Weights of a small transformer language model: RMSNorm before each block, no biases in attention or MLP.
Each number is 128 + 24 x the weight over its row's rms, rounded and kept within 0 to 255. Layers, rows and columns count from 0. The size above them is the row's rms in percent of the matrix's.

# layer 7 MLP up, 512x192, rms 0.0792, rows 250-260, columns 96-191
size [102  92 100  97 101 100 110 103  99  92 108]
[[132 149 113 144 104 142 120 152  59 106 107 132  98  75 144 135 159 156 107 137 122 134 115 110 161 128 120 140 101 161 108 114 141 146  96 121 135 112 157 171 107 143 113 154 125 131 107 128 111 164  94 113 141 138 128 110 170 155 134 133 123 155 103 157 154 143 116 126 142 109 116  74 134 130 183 128 104 112 124 142 105 141 162 166 172 156 131 133 133 175 166 148 108 101 148 106]
 [102 137 133 144 176 132 109 119 127 100 148 119 148 121 110 111 114  88 160 150 113 150 148 108 135 149 153  99  92 127 158 145 112  97 161 162 132 121 106 114  77 108 101 103 161 101 128 134 124 121 100 105 104 138 127 143 135 120 106  92 155 145  78 145  97  87 143 142 136 134 165 192 107 155 161 174 119 191  76 140  99 132 157 102  73 145  72  98 138 115 101 139 155  83 101  99]
 [120 146 156 132 102 141 144 116 122 205 129 141 125 131 139 155 156 158 103  98 125 134 182 173 115 128 124 127 130 122 141 143 124 129 137 118 127 108 141 140 127  82  90 166 130 210 105 154 113 151 165 110 136 114 109 112 139 111 155 139 124 148 147 140 133 128 123 118  99 166 131 118 149 116 162  91 145 114 151 141 135 111 105 160  93 147 181 183 108 181 155 136 134  91 130 136]
 [150 147 105 120 125 116  84 132  99 100 158 133 145 176  61 120  98 148 140 123 135 112  82 139 127 126 167 161 145 150 109 139 157 120 142 172 156 125 111 113  75 112  97 152 143 118 137 128 145 112 106 111 144 148 111 113  75 126 118 152 161 121 150 149  83 141 179 126 167  98 128 104  74 134  89 169 126 156 116 178 116 173 117 163  98 151 142  95 117 106 131 102 136  99 113 141]
 [175  94 163 111 133 133 112 130 139  76 125 126  93 117 111 102 102 149 157 142 132 115 154  97 146 113 106  87 136 129 121 109 122 129 157 111  77 136 119 109 126 138 100 103 163 168 129 132 145 117 150 127 147  90 111 107 194 136 124 155 138 143 132 139 138 100 124 132 119 105 145  78 145 149 111 128 142  78 119 160  99 157 145 113  98 169  99 113 171 163 170 135 125 152 107  96]
 [166 133  88 190 124  96  96 128 112 123 173 115 114 107 129 131 110  96 135 173 143  99 142 155 134  97 149  70 155  87 112  79 128 164 155 129 108 168 139 148 139 130 112 116 142  92 151 144  83  90 135 108 121 135 111 131 135 119  95 112 140 150 139 169 136  94 114 158 169 141 134 135 129 110 131 139 121 129 147 124 142 155 161  99 150 107  98 105 125 135 182 170  92 133 103 158]
 [ 99  80 136  99 104 163 135 129 133 135 117 122 146 158  86 133 150 164 119 136  84 112  90 122 141 121 127  76 121 105 157 158 121 141 158 111 176 133 132 138 119 122 130 140 113 131 148 118 161 114 105 117 160 158 153  83 125 175 131 106 118 135 147 121 128 121  93  92 131 115 147 181 138 142 120 122 148 191  86 112 161 130 130 131 128 106 170 161 185 118 118 114 125 116 170 187]
 [ 85 139  89 128 101 147 113 121 136 124 130 184 129 114 138 146 127 158 150 129 159 122 107  95 126 104 156 107 116 130 175 162 129 129  76 130 100 117 131 104  88  74  97 128 167 103 101 151 100 113 152  84 108 112 134 155 129 138 180 123 159 122 168 125 145  99  93 128 126 133 112 129 134 151 161 127 119  91 152 106 100 164 158 118 105 149 123 100 131  91 117 143  99 125 131 112]
 [113 179  98 134  92  96 122 137  97 130 146 130 157 135 158 149 123 157 151 106 145 142 138 171 132 143 120 144 117 130 127 120 129 114 122 159 121 123 133 142 125 167 110 106 103 159  49 119 112 148  87 154 110 149 136 138  82 139 150  83  84 119 126 121 123 196 154 100 136  88 136 147  77 101 121 130 109 142 131 119 127 128 169 119 128  96 126 135 107 113 121 134 119 166 109 105]
 [ 98  99 104 110 115 113  87 139 126 131  96 147 123  99 175 144 135 135 157 146 143 121 117 185 102 131 143 121 129 158 136 130 178 113 100 114 127 104 106 200 105 122 152 144 138 134 164 139 180 140 131 162  85 112 150  96 130 156 113 143 130 160 126 121  96  88 119 134 126 166 119 165 144 165 113 129 131 161 131  99 133 143 123 119 147 175 163 110 125 147 150 118 112  83 125 152]
 [150 134 104 109  92 159 126 126 151 150 119 166 126 148 136  95 121 131 175  91 123  99 132 129 114 127 133 113 132 145 113 151 147 112 165 114 109 194 124 131 115 138 152 117 199 148 130 171 148 130 117 144 144 112 136 150 120 140 115 124 114 139 128 160 146 187 122 122 145 108  94 139 121 130  88 170 125 118 179 138 163 129 153 111 109 128 157 123 154 122 138 137 159 127  81 130]]
# layer 7 MLP down (transposed), 512x192, rms 0.0771, rows 250-260, columns 96-191
size [101  95 100  93  99 101 107 106 100  94 106]
[[120 141 129 145 150 105 151 132 109 162 130 118 147 132  93 112  86 178 119 139 100 160 149 112 151 121 168  97 128 159 113 149  86 107 109  88 134 123 126  83 126 149 104 175 144 127 125 182 120 135 130 152 144 137 122 140 121 107 116 152  93 130 117 119  92 117 126 121 129 132 136 128 133 124 121 142  76  98 116 101 131 132  97 115 147 136 162  77 132 108 107 143 133 144  91 107]
 [139 146 146 127  93 160 155 158 168 138 117 143 120 144 154 125 140 108 102 127 139 146 179 114 112 132 132  89 116 109 140 169 131 142 134  76 152 123 143  69 141 129 154 169 145 115 122 124 103 115 116 151 110  94 106 148 129 138 128 128 190 168 192 106 143 160  91 137 125 167 113 118 160 120 117 103 176  66 127 171 168 120  87  94 153 145 137 108 157 162 126 120 183 106 104 135]
 [156 119 135 105 130 122 169 134 140 145 122  61 136 149  84 118 110 148 130 120 124 178 100  67 126 181 132 132  88 131 130 140 154 123 178 166 153 154 106 144 162 136 125 116 142 113  69 134 130 141 135 136 135 158 119 130 102 148 145 131 166 124 141 106 135 166 163 115 102 161 135 108 122 119 149  97 145 131 151 116 131 171 126 132 133 157 117 128 135 139 110 140 156 134 137  68]
 [132 104 137 128 101 138  99 140 116 107 109 131 144 139 106 153 152 110 150 125 118 122 139  80 108 111 147 145 184  95 114 124  78 105 136  91 116 115 125 129 158 126 121 121 144 142 125 143 179 157  69 139 126 144 140 134 161 129  94  92 115 103 143 106 119 137 131  74  96 110 122 161  91 118 136  92 185 117 145 121 161 106 135  87 102 104 151 125  75 121 117 134 109  95 167 127]
 [ 91 124 101 116 168 122 118 136 145 118 114 132 116 146 113 130  79 110 103 140 165 150 111 168 123 189  98 129  98 128 124 148 122 146 157 157  85 110 117 174 158 185 161 107 138 119 157 156 136 108 159 116 164 104 163 149 149 101  78 124 147 123 117 120 127 115 121 157 112 153 102 130 129 114 125 159 103 110 133 147 141 130 112 100 115 171 111  83 125  89 145 115 128 110 134 112]
 [103 118 107 145 144 139 137 152 126 136  84 102 132 113  96  81 114 124 153 129  68 104 122 115 115 155 157 129 117 150 127 158 160 122 167 165 120 131 125 140 157 129  89 155  89 148 142 154 126 120 111 114  63 147 142 136  99 133 124 107  76 104 127 133 134 122 131 170 147 118 110 124 155 149 107 119  39  80 146 124  96 113 125 124 158 139 153 139 111 135 147  77 180 121 147 170]
 [160 123 117 157  99 172 103 125 126 106 168 146 105 150  88 133 143 160  84 151 110  81 116 117 170  96 165 139 137 131 130 104 120 126 132  70 136  94 103 110 125 114 112 127 122 141 145 112 120 161 132 117 119 124 120  85 118 131 137 148 142 122 110 130 168 148 123 107  93 129 148  97 129 141 109  97 122 152 138 133 171 134 157 107 119 115 182 157 165 146 177 105  97 117 116 132]
 [168 174 112 141 159 173 126 127 100 136  79 138 109 126 126 142 163  87 125 114 105 128 123 124 148  92 148 107 122 135 151 145 118 122 145 117 146 121 150 114 123 101  85 162 135 128 114 111  93  99 159  92 179 148 116 138 119  94 100 154 132 132 159 123 112 144 103 105 119 179 103 122 121 151  99 101 168 117  92 145 140  92 136 125 162 117 134 161  84 104 144 150 126 120  75 168]
 [ 93 150 145 108 142 131 146 117 141  96 133 140 133 104 138 138 156 102 147 107 142 108 127 124 155 166 132 129 119 139 112 134 144 132 129 128 125 131 144 126 144 154 104 140 120 147 125 122  95 132 116 143 157 142 126 141 125 113 151 147 108 140 139 115 110 114 133 116 120 120  98 114 106 158 124 154  98 155 152 126  89 122  71 177 172 163 114 133 116 104 142 104 171  92 168  79]
 [112 114 159 177 149 109 136  88 142  95 122 144 116 121 114 142 140 183 148 138 140 152  99 108 122 125 159 156 109 142  92  96 121 133 138 154 183 143 103 127 112 155 134 118 137 124 135 121 118 113 153 160 158 123  97 117 145 108 117 141 118 100 115 131 106 174 112 102 135 135 147 102 115  74 128  91 196 140 121 121 138 100 116 106 111 125 137  96 169 140 109 133 156 111 118 133]
 [134  78 128  96 118 119 145 112 118 142 114 149 174 121  74 127 105 109 142 139 115 123 108 143 128 141 145 128  76 177 138 149 125 106  90 134 138 119  92 136 138 155  67  92 141 151 175 153 146 121 118 103 138 115 138 114 117 148 121 156 127 137 120 153  91 140 116 141 108 120 122 127 129 118 136 157 185  73 151 129 194  84 137 148 105 159 119 142  89 141  87 191 126 129 120 132]]
# layer 7 MLP gate, 512x192, rms 0.0807, rows 251-261, columns 96-191
size [ 91  99  99 101 102 100 103 106  97 106 100]
[[151 160 163 139 176 118  94 115 179 117 123 140 117 152 113 149 144 135 135 122 148 108 131 116 157 105 149 143 141 147 107 121 121 149 142 156 171 128 105 128 157  89 114 142 132 143 131 125 204 164 117 196 112 106 136 147 107 106  87 113 148 113 133 127 119  62 141 153 162  95  92 125 135 150  95  96 131 128 145 157 133 114 136 140 139 121 155 142 129  84 150 166 113 150 120 145]
 [125 108 108 112 117 130 160 115 165 116 136 153 141 129  86 127 133 140 107 153 129 154 150 107 132 100 108 141 140 147 120 140  71 147  78 121 102 125 112 121 118 135  83 134 140  96 122 119 132 134  95  99 102 140 130 168 154 106 171 166 129 139 123 126 139 161 146 141 111 120 143 127 108 118 101 119 144 131 132  93 105  46 155 157 114  95 152 123 148 163 113  93  77 122  72 103]
 [106 142 149 117 119 166 110 109 114 159 106 101 107 120 156 127 123 124 113 127 117 128 126 151 118  90 107  85  95 163 149 127 128 136 131 106 145 143 163 147 153 113 154 151 112 172 128 106 119 109 135 177  96 172 142 158 123  93 134 148  84 113 148 118 120 108 124 147 154 161  87 144 156 120 128 124 140 139 182 102 150  89 152 121 137 131 109 159 103 114 102 100 105 137  89 119]
 [ 80 183 104 107  83 129 161 128 123 125 170 134 130 124 121 111 163 139 104 115 119  97 119 102 158 127 114 115 136 114 158 144 106 134 111 126 131 120 123 146 124 122 159 151  95 109 126 108 143 145 108 136  85 150 136  99 131 124 131 100 114 115 132 154 145 141  88 146 130 145 126 170 154 114  95 148 178 109  86 113 135 135 112 125 134 117 120 126 100 150 115 120 134 100 125 124]
 [153 109 137 119 108 118 174 101 133 145 144 112 109 189 122  87 118 139 107 109 157  87 118 129 121 130 125 104 157 140  84 180 125 132 170 141 135 114 150 143 131 152 118 147 172 112  96 121 173 163 150 158  85  88 134 142 119 147 129  99 103 110  83 113 132 119  92  95 141 151 111 146 117 119 106 139 135 128 108 148  89 124 102  88  94 109 125 118 125 157 117 114 135 151 128 170]
 [105 142 133 149  98 160 144 106 155 105 156 125 119 132 148  86 110 172  86 101 138 112 150 164 136 108 153 155 133 131 134 124 150 102 129 100 106 146 105 121 118 116 154 152 119 174 154 116 108 155 131 134 155 111 157  80 139 107 139 163 111 118 134 135 135 121  93 104 114 112 138 140 135 132  79 127 137 134 114 109 108  90 140 119 156 129 187 140 144 107 173 137 141 135 127 137]
 [ 82 117 150 167 141 175  93 139 129 172 112 128 113 108  96  94 114  97  88 120  82  94 155 158 111 145 117 113 200 145 132 109 126 173 137 137 171 166 118 166 151 129 151 133 109 127 128 122 123 129 135 163 123 126 141 130 123 144 132 113 132 124 133 117 143 130 139 128 141  87 152 135 127 121 131 125 111 143 127 120 117 147 111 118 137 135 101 134 164 129 158 116 125 146 136 171]
 [130 135 111 134  79  95 118 123 147 138 136 128 163 118  83 107 112 143 110 142 148 101 125 141 130 170 127 127  91 150  91 113 113 142 149  99 131 150 105 161 109 149 144 139 178 118 138 115 117 177 142 112  98 132 187 115 180  95 154 138 127  50 107 116  83 149 171 132 120 137 150 158 142  77 133  96 132 180  72  91 109 142 111 101 104  98 151 149 110 175 157 143 103 142 131 128]
 [106  91 113 153 151 123 130 139 131 122 159 131 122 120  97 115 136 134  98 139 115 141 137 112 119 108 153 151 121 132 182 172 104 115 139 174 127 131 122 124 115 161 123 137 121 156 118 100 157 156 114 123 189 115 109 118 121 106 121 151  80 107 127 152 104 158 144 105 116 153 116 173 110 129 121 138 164 128 106 128 107 106 154 125 152 110 120 146 147 117 171  77 133 158 110 136]
 [ 93 168 134 134 118 114  87 126 105 130 131 128 125  89 148 101 117 138  93  77 138 103 170 155 135 118  95 159 143 102 134 151 139 150 126 132 118 138 150 162 176 116  59 156 107  98 153  86 152  99 136 154 120 155 122 174 119 108 121 143  83 112 194  97 121 107  89 127 102  72 140 125 106 119 127 137 135 158  88 138  91 142 120 133 120 119 114 199 136 110 124 124 108 168 130 190]
 [139 116 121  66 128 104 117 107 117 119 133 154 123 132 153 103 111 153  92 135 145 105 119 133 113 155 110 129 135 156 115 121  95  95 100 121 131 171 140  96 116 107  73 116 109 130 144 153 134 150 136 146 102 106 152 124 102  56  91 111  88 113 126 145 120 142 110 141 112 145 102 110  93 119 113 142 152 115 128 135 106 104 109 124 125  77  83 127 113 125 119 146  90 172 106 158]]